{
  "num_hidden_layers": 11,
  "hidden_size": 384,
  "num_attention_heads": 3,
  "num_key_value_heads": 3,
  "head_dim": 128,
  "intermediate_size": 1536,
  "vocab_size": 32768,
  "hidden_act": "tanh_gelu",
  "norm": "layernorm",
  "norm_place": "pre",
  "norm_eps": 1e-05,
  "positions": "learned",
  "qk_norm": false,
  "attn_scale": 0.0884,
  "bias": "all",
  "tie_word_embeddings": true,
  "parallel_block": false,
  "init": "normal",
  "init_std_qkv": 0.0201,
  "init_std_o": 0.0201,
  "init_std_up": 0.0201,
  "init_std_down": 0.0201,
  "optimizer": "muon_variant",
  "learning_rate": 0.0163,
  "lr_mult_down": 0.7,
  "lr_head": 0.00794,
  "max_grad_norm": 1.0,
  "warmup_steps": 200,
  "schedule": "wsd",
  "decay_fraction": 1.0,
  "decay_shape": "linear",
  "final_lr_fraction": 0.0,
  "batch_tokens": 65536,
  "max_seq_len": 2048,
  "doc_mask": true,
  "train_tokens": 349600000,
  "max_steps": 5335,
  "dataset": "wikipedia_en"
}
Each number is 128 + 24 x the weight over its row's rms, rounded and kept within 0 to 255. Layers, rows and columns count from 0. Numbers have three digits each. The size before them is the row's rms in percent of the matrix's.

# layer 2 MLP down, 384x1536, rms 0.0416, rows 160-210, columns 640-767
101:137120121068118105130117132155126111145146122111108068144133109123139143146129124133104159112119161098137118156148114097133139068135142108128124117114127141079141122132091114097139101098140132152148119112131070150144124173146184152113149165106119155117115137163157140061114129143153141090136083108134164114127116141126138115138110130123114122103089163154138105135138144133123132140139
103:101170189156157128140114143144154127133111130126121123125162128123112108140126111143142085194149181118129129157132128120171135150204115163146098130134150124076089119155122126132149118168116077163162145142095185120081167115107136147103144132142152132134120113149138129134125112155120089126154124124138128138127150163109124135143137115126151096118111098120137132109127116128141164098134
096:132077088151129126085133201134146131165095149101156095150116153088131125131145089140137137155133131053129097146114151134143117104111145116118120137161110134159115136103106106089130102183081142126116098107080109113149133146089128139134139069125126125117135148150123122114100160114115122148142136113149143101103094148118096162142127135119128141112157141128125124132100125126125111063120
102:114169112140138087151159182135157192134122104104105108135118182157126114103113123109083167146085135172109147129124144158122134102128108129134149159131110126132126059110141141145121120144160120128153160120130075116131118132091108152113150134097133140058127113148102144162111114146148146126127178145113107161098119133121130101121104123109128141134121120137133100084139118119107127102149
100:138153133143145157104124121121182116111150126109117161124145123139154130126142094120147113109170115164158136099081138133146132134108118117129139133134110071100115166134139125117147117144155173130104106126120160124105143109130088080110148127137156174143180118102126140115100131165178162120124118127088167117121128137161116090089096141133147091120131133132129098110177199094144133120116
106:144130121133145123129124117163121138127126120080134141089088100118109116096082111138134133099130155150091122175136158131119107073141183135096132157055067109112105162113135121126132108138085160144085155127125164102146149135182094177133136139135099140171157150134090115148125132120094118106132120117057138141179109146102092114132125106132075154107136121153143119143092115174146096092145
101:144107083143132130096112119149166131116132147082117122118170157096054116153094150147142156140094132116114113135143130094119117111165187084139140134121116117119093136114122104137129113141130093122113091126091148145135102135088106152129116122165142158136122117171152123136074096115116106116173150097136152056092133142122120076102131106114117150105134158132126127105126087145087098119123
097:141121140150139107145046138134128109124159122120141093101148131110125107125146132146142115120156139145118146134142150107157123126129125088120144160138113116162186107126165143134167105122153113067130133099155108134107117125132147111103135179085118134129164151144140165146141098138145162113130131125103137174112131147138135137122104116188168156096120130098136111145158122159118094123103
100:182152127069158129107131140123093185124119121121148144133094148094126101119112141152141110127100145113157098099118130165115098127130131140109141098129091143137134146105099085110142149156100129154119110162110088179144152105154116152141123132130103166165136151151084143127122122145130130181104154086156145122155123154113124061127109140109131142124114132172110123096155143132170162201108
099:127115099133136157075105104123100149146190125143114090165180134089129140100085181160125157163135110121110106135100115073146121105147127148140125132184156151095141113076149120111100151092118149168125147164119140125073107133126135124126165125125121138102107136114117141102099116137116104139169116097169090172100140179143114128133152114124153123111118143104095177121133144133137137150151
099:078110151133078085102148138155116114121125121131122107138146136128119118077174115128158144117147148142095099096107133128102110091111089108182105099143138159136117130126096111134125128083138124122123137113139137162129126104131146104127145116169133136107126095124138120114144156097128140114173151092078156122133083110130159114153134086129119114144127154110105102118107117144105145145117
106:120159140086079142141115126109158139111115121130131136141142127139136086094096135112158124158124115125157130070158093150109127138129107130124114147142133124121143149117072136172120130106132109124157106138163140110145139173146142100143089116134153086138067124120167145154121132163148173179100135155141137147120124119122156165154146140131105124120074132144113139093125137129124127098118
101:086113149106168150091137108116164088124138106115171150134099140141132126124187145129148157148108115135130141117116089138138094163120082160142143134134109103146146106147162115154106118095109123137149154109154159137110114110181138133098127127142114116144127129101092111117097127138098136126108072123097136138117157103166085141135169070178092137099119163113151138128121153147117128129124
098:167151101103114109110111130094117144125124106119130169124105156138135105115127151130137133109107130137122136133141123125138166119119137087127146120147124112179126119133126068148144132129092108104122177165128111098126137113161166134140153141146142135134139092147091102112117124133143145134120143165087091098109126072110143097101084117175086087153170135135130128112141148149094133122153
099:101151159174171131134132141104144122147121091113139108134193128123109128130141097138110138101122090145133138142131122093111155140147148116156137152101084120128125147112105127124108121189133160102126147136113130110147068099097131156115119112087128127124089124129120132150119092117082155154160126154148118140133129158125144129160174104151118111108144119118114174149144108145155097128131
102:114149127138116120097134114122129112134108171157120110108169115123118131125110130114159168133111155153117138180155148123118119149149126145126101117088153142123124113120102092105146122135096105128157126137121075180149135130103104133138087108159032056115143134138126113162092146112146166120072107164147158122116138142132078111163127175140152142126104169114180102140120137115150106138105
099:162132156138139169167141099140146125123134147157188162147086170145067130118170168148100117143134129081089101180146105117129148182122127107129125112120123150150142159124125116117150160139152133102122161123113131125138127156117130157128099120156140120124155138143123149136121113111128096144143141162128100159126117119074119086106134122126129078156143111126124125103088136118087125105158
104:095098110123126151170121116139111102114136087125102142117132175129111141155148123158129146124129123132134132126113167138131117056132119127103131094206150120161123133141136073142160132102129058121127111120185123114107069119165139167094088125120125133127157178122142123137121069138153084106111181148145123127114131138127174104128094129150135144128127173123122138155213118138152104153111
103:133147105123166149142144185153121115129155114135133140118073147104093123210099132150130118165128122115138167176091127133166087118138173118149158127102138087118128140114145096120136137097076161122164167097109127107151129104153121132127128135131123177125124123127158106118157146154181121139114155095155100114057118140109110137135109126128130114117137131121135111134073111115125141161101
099:114148134112145110112109085124150143113129137101118122121130104114153142134115105067107118139114118144130143138101184158167139098150145151158092148109101159119156140158105120115115142179129133084095144117148110110133175081096157152126146138129100122122109093123112150132095123140151096096151131181149134149118105121157122147095125140120131096103159077154119118123123140131104127124171
103:115116116101106159134107125132146090100135122133063152143055094153122118054141104123115146153130132129146113136101114097164117154139093100113143067173101130137098171113104128146156090098124097128111089109132124148104128134156116146144136104128156099113146134132114103142130155110106099086155159112137134115177118126146138175154143108115096156118099061081112133166101108072160143142137
098:154133151129172166116121113115144116145140136102083126128163123150089139141112145131128138157130154095175128135134167146124126079141145086073090145126139133144117174119165124100111125147118113087124129105164110118137170157161112114095140122130120176138099133104140125129103173072112126117108143102109159158104135145100110106116141100125119165089122137120133176141124103121130172185067
099:091130147173095108143092161108091113137141138121133121168168144103144126173127150121127142119121131117122122115125115122111093133140145138111144111120140102140132134180112092143109161165122151164097137141125171154115098148115125103136117123138103140106149134153117104053128127178139140136139171116159097118147108120134067124151156139134123128178123124114144131165129097170131145153094
102:135099145104120135120139126143132109155163172124139137109116120083125131125127140101179112153148119142139141129126139160138128150096131190137103089133130121142103126144077114187122092147110093130120125104105173114142120113126122132142159102192116136128109134146115135117142170104109117092130116154128139109101075115153098112116154160182098137130143115140125124110101137052164118130076
102:086120155150143100169123129129106154138117147129157153125115115111117132152124146113160118140122155122127186157147147130143183099077126149183168125137098156084107095086121152129163115109149110147059147129098158121148165115158130115155144143144111123135130105150143094146151144137114132119127114101158114123134114122127120107096124117145094101132128136143099170152110105113122116156098
102:182145102147142127113136114152126158160127130137116110147132141079098116140162121131138134137117123085157113097128104144125104146124134102127088124149141147112146107110102150171149162151127135138132110178086135140120146125123145150106132136118141177158117104154127092175143136153111128103145121190150142086099121156156117100116111137128111087121146129121120104148114126070119147158110
100:139153157098137165128147103090119131094159171124107136159090138147137103121130140133091131125139113103120116106101112151110132110136088188129116176131141103153114119101096138121114148123132128133176104181164122134165103148109132169129115105138109122095105170164080145121129147096101179119051118110119143124108118131118131173109077122121144059129142123156127124144136127182117117098159
099:173134169133151115140224077139110150128152134106127124109127144128118140111080129129165164130123115158144109122109153147143157143112111109131094142122134127133155114124130176051129107097090143132151198142143118137129133175153128127109122081105117103117130107142107084093132157138093105133084126148187128153182107137108130142100110152116134165143127135132083115152162158136127154108097
097:082165154162115156185124090125105110135128169121103119128085107116133105140161122144178204129137134135145142102121145128104133086149124130158152101102129141131105104123133100098118100183121139146122100133164113163129148132137176181187093134168131100132174141150095104186135150143172120130128124145156138100132117117143138117093183106126148127130156108143112152087135124141087098136137
098:124117143100103107103103136112119096123115120148116119153137130151119146134174138169089144149166091143138107109143132100156133152130136106133137118118144143118181138135123136126107148111089099163148107079118135168165109148119123113111165136103118171147119139122148158108156138116162142138118105105132131112128088146157099182167126132124130126124082112139155127104121134122166139148117
100:113140078145131134127158123100141112122138141137132103132146093082104156152160087151101153098127121128128101148161091109172145128193116082120125123096141139129075108122134142099132104138132121151154103109150143131168165145119138139139144145121111174099121117127135125114128152070168108112132119106146142103126102176098129128121134087115105123108089130100116121132141149152131097131128
097:123144118143114136131132144109157092127121106128114138116128119088110073104108121127136118103141146130116121154141126110128122134103152163130153171147143187175112128133200128135146109157152120121153130128128159180113136103117156126124131131158138062112109146132100124146100115146134133140109130116106108168082082103130109095145182125081112094150129123126120108109190129141159100133094
095:144150128084113117099127136147096156188102101167123125144127113118112103080126106126146133121121112119126124107116088129127139112136119154124094132172086145101124138112142156112114133132112127102097106118129169088100118120136137124160114136112114131145132124129117117102129121156127133116146133131198158138126109158120137151145107140135188145106128125091108143134144171140105123139110
098:136136126149108159097154150133147089139118131115129154116157152112149128112130145152158111131142108116092160160111119113119124144085138101137123121111111119167101133160161107159154132137142128110144158107123136122094138110144108079142166110149116101108152161081148122146128107072084107119121104175180162181143112160114140146097106145139166120119134155128128149164113116123138120128175
102:124114143155132140091045152112102146143125116158091096125179142100160137131151163122138094079129095126113106067161066110133134116111059170107141150142170140125153136139143152116145146126157148134148084140168119160108160128095115128135101126100112118152153170073110129136113087130136152112116120087160126096145134141132130119140152133119170129156158108156117157143136103140092088142093
099:102094116103123105126150118108154131105115117138134173122120139143118144119130148158094142136110124111148110102129164151095112145133136137089173093126152127140133105157187156107162155155155098146086119091114088111088140102133123152153123127102128121144138119128134117119119069081111132092104136133135147143115127143123094135136146156141140128147096141078137142110140138174122090160163
097:168110128136126128137119165157126108173105143158136115127149143122135141106193101106102137160122102073136124138122150128127104156120126113164142095146098155149121168111082083098134107118161124095128124109106139151135101130126135114120116105128117143140124104107121092140124112147178061097105137078140108146176139116159111121110123125150114125105156096161149161136134120091113154119129
099:127143148125180151141173116115131122151123177171129166071123100120151143137115121112065120119126110115126138109141118145122119144112123130152120115153140162130131118128107105146185143122086171131144114117115121116138125125098127140164163136153098137107125089124170115124094156093108126136095160151164121159111131173160136166091150062157134146103145182155130132135136143106116102134122
097:111146143127137123083129099133139170118141119117133101103149125148082087109170140177122121142124138141134178155122139148128137127111153130122121123127088129148099117123130109110134092127175094150131041101117084119175102135139134141107145176132169151127127131154128118091117160153135117113111092103115144132085133131097128084166129114113163085137120133072141136131111111098197122130154
102:100137147118132152163084137109169129135150159116164127131142129144128135154136117131121089103144149160118174139132087111068151156166120135140117139137162081125131155122188149142150128158101113138137160112152115092154106119114122111131107146149146113111122119148107119121120109121163083167136165108104144140126148117096139155116129094174111103109122134158090099123105137117190123154121
104:114124099121084128105132135174111111138130130156132129104151147144119133134127123111137124105133109162128123072082116130129158158140122141131100150128142093107148116158110145170129210119146133100085104168121146140139135133095150128165105138162147091136121125122161171143134166111157148097144127156174156123123136129118119119111138160118163152108119149160168155089118049157108147098135
102:132122117120123150141150093150111125108151171147129113137122146127118106120113111145092182153129174114171138092135138125120131131111157126121122065123136140091130132141120119132123132170103150149120109157136108136119073124137127097130122110154112096149109098111112147116187142104145171141141109103106088173146149115111068107105122133108091140107069131099125144136138143162160057112140
101:112144093128129133158159139140121153094150146108100147136109115091152120129123144180103145131131079101103115129085130077154148117150089131134128098145138108160117127108149149143124125113117072102122108134123122158132139126158090131151147141088192111142135105095151081151090124130127120123108148129132110109090135169139142111120135145098110131147088103146061138135166115105139106145121
102:172132129135137127126147170127107173115142117145155143151100115129116150101106175100098125166156101129129144183091128133130098110114110125138165168137111121137114128098089135109152145107119143143134134118144167162109153152141138132126142124158110135135130130093092095164122167107106096150133120139112121161130106110114097136133128081142133089130133124169093066135117134113107122090118
102:141125159102150104140123112140135136134084138154134123112120156115119139140159113138136119163112142110114121090078119131124149106138126129124147112108106120145118120123147153125067142115083164135121132143084135163133132126123104144109132124067093137153103111119138116144102126122133173133164112113119079102128134124149143105133108124154167094102085163139120159144096155100146165135170
096:114131158115132174138140122121106130180150147119130125108153144118099117153105149163144105125114071134104118121102130125146138085131103126120126164136126150128132152092126096147128134129122123145115130102065150142164109114139118162076101093176120164113138148093115152118115150115116142165120123169110170123144113139134147124115112096151137117135106131124111105104130124154143133139092
103:173157128109167119137110103149136125125183163133125156130107101153132152078147092118109156126108103080116121132099122092135113118156120120159057071124133163098081126114136096134112122147112132140066136154128135128111086128098118111098136114108122156126134078128155101176140130126129122120133129092141133138183131108119111160142129115111093150137082090076102081146154103129107150093083
101:089128118134163132097135125112138137141132090148111106133133098121104133150069105152121119100131121132083147120151143158092142144131175127120124138111129088131099156145116109186103156144132107124137093094105128144152102114133123142116108115121129121152170143184097143122123075122149120112114087131143094135101136142178143095157154101098146146119119165081081136150126164125144108114136
101:088141135131118119138137126113099105091117132115123149133101130092143090143091101146155156132140122154142116128116106142132101113150115138091136121129086165145153122138101126175121146091141116162133115113119123126150106118121167079127120156122154154091093118110116127101170155142164084093154072118088131111148112139171155099160138152129117199124143144096127157138099097130143141150133
095:110155081128093134178151117146149115149093122133134146067136098126156136112143095148168079180116124114134134119170114092118142120110122166101116116142151132138139144129148140163142120121118145118129084140158131152116149137134155101081122152164173163155119158137115156155130100104131116097139144100118139131087135142139129104089133129102124114146150150103118140158103111087150095155113
096:117137142137132117124155134163125092166132162141136151109105119124159170147094115095125148138125119108181130099097143140066114123160128131142115167100108138133124163118101135108092117101146153121143088142126121149084105154142094119109099148124140135094104112102128103125102078145147142138148134161164076112134140134106089149143131122130140094122120139119133129134164143088103142134143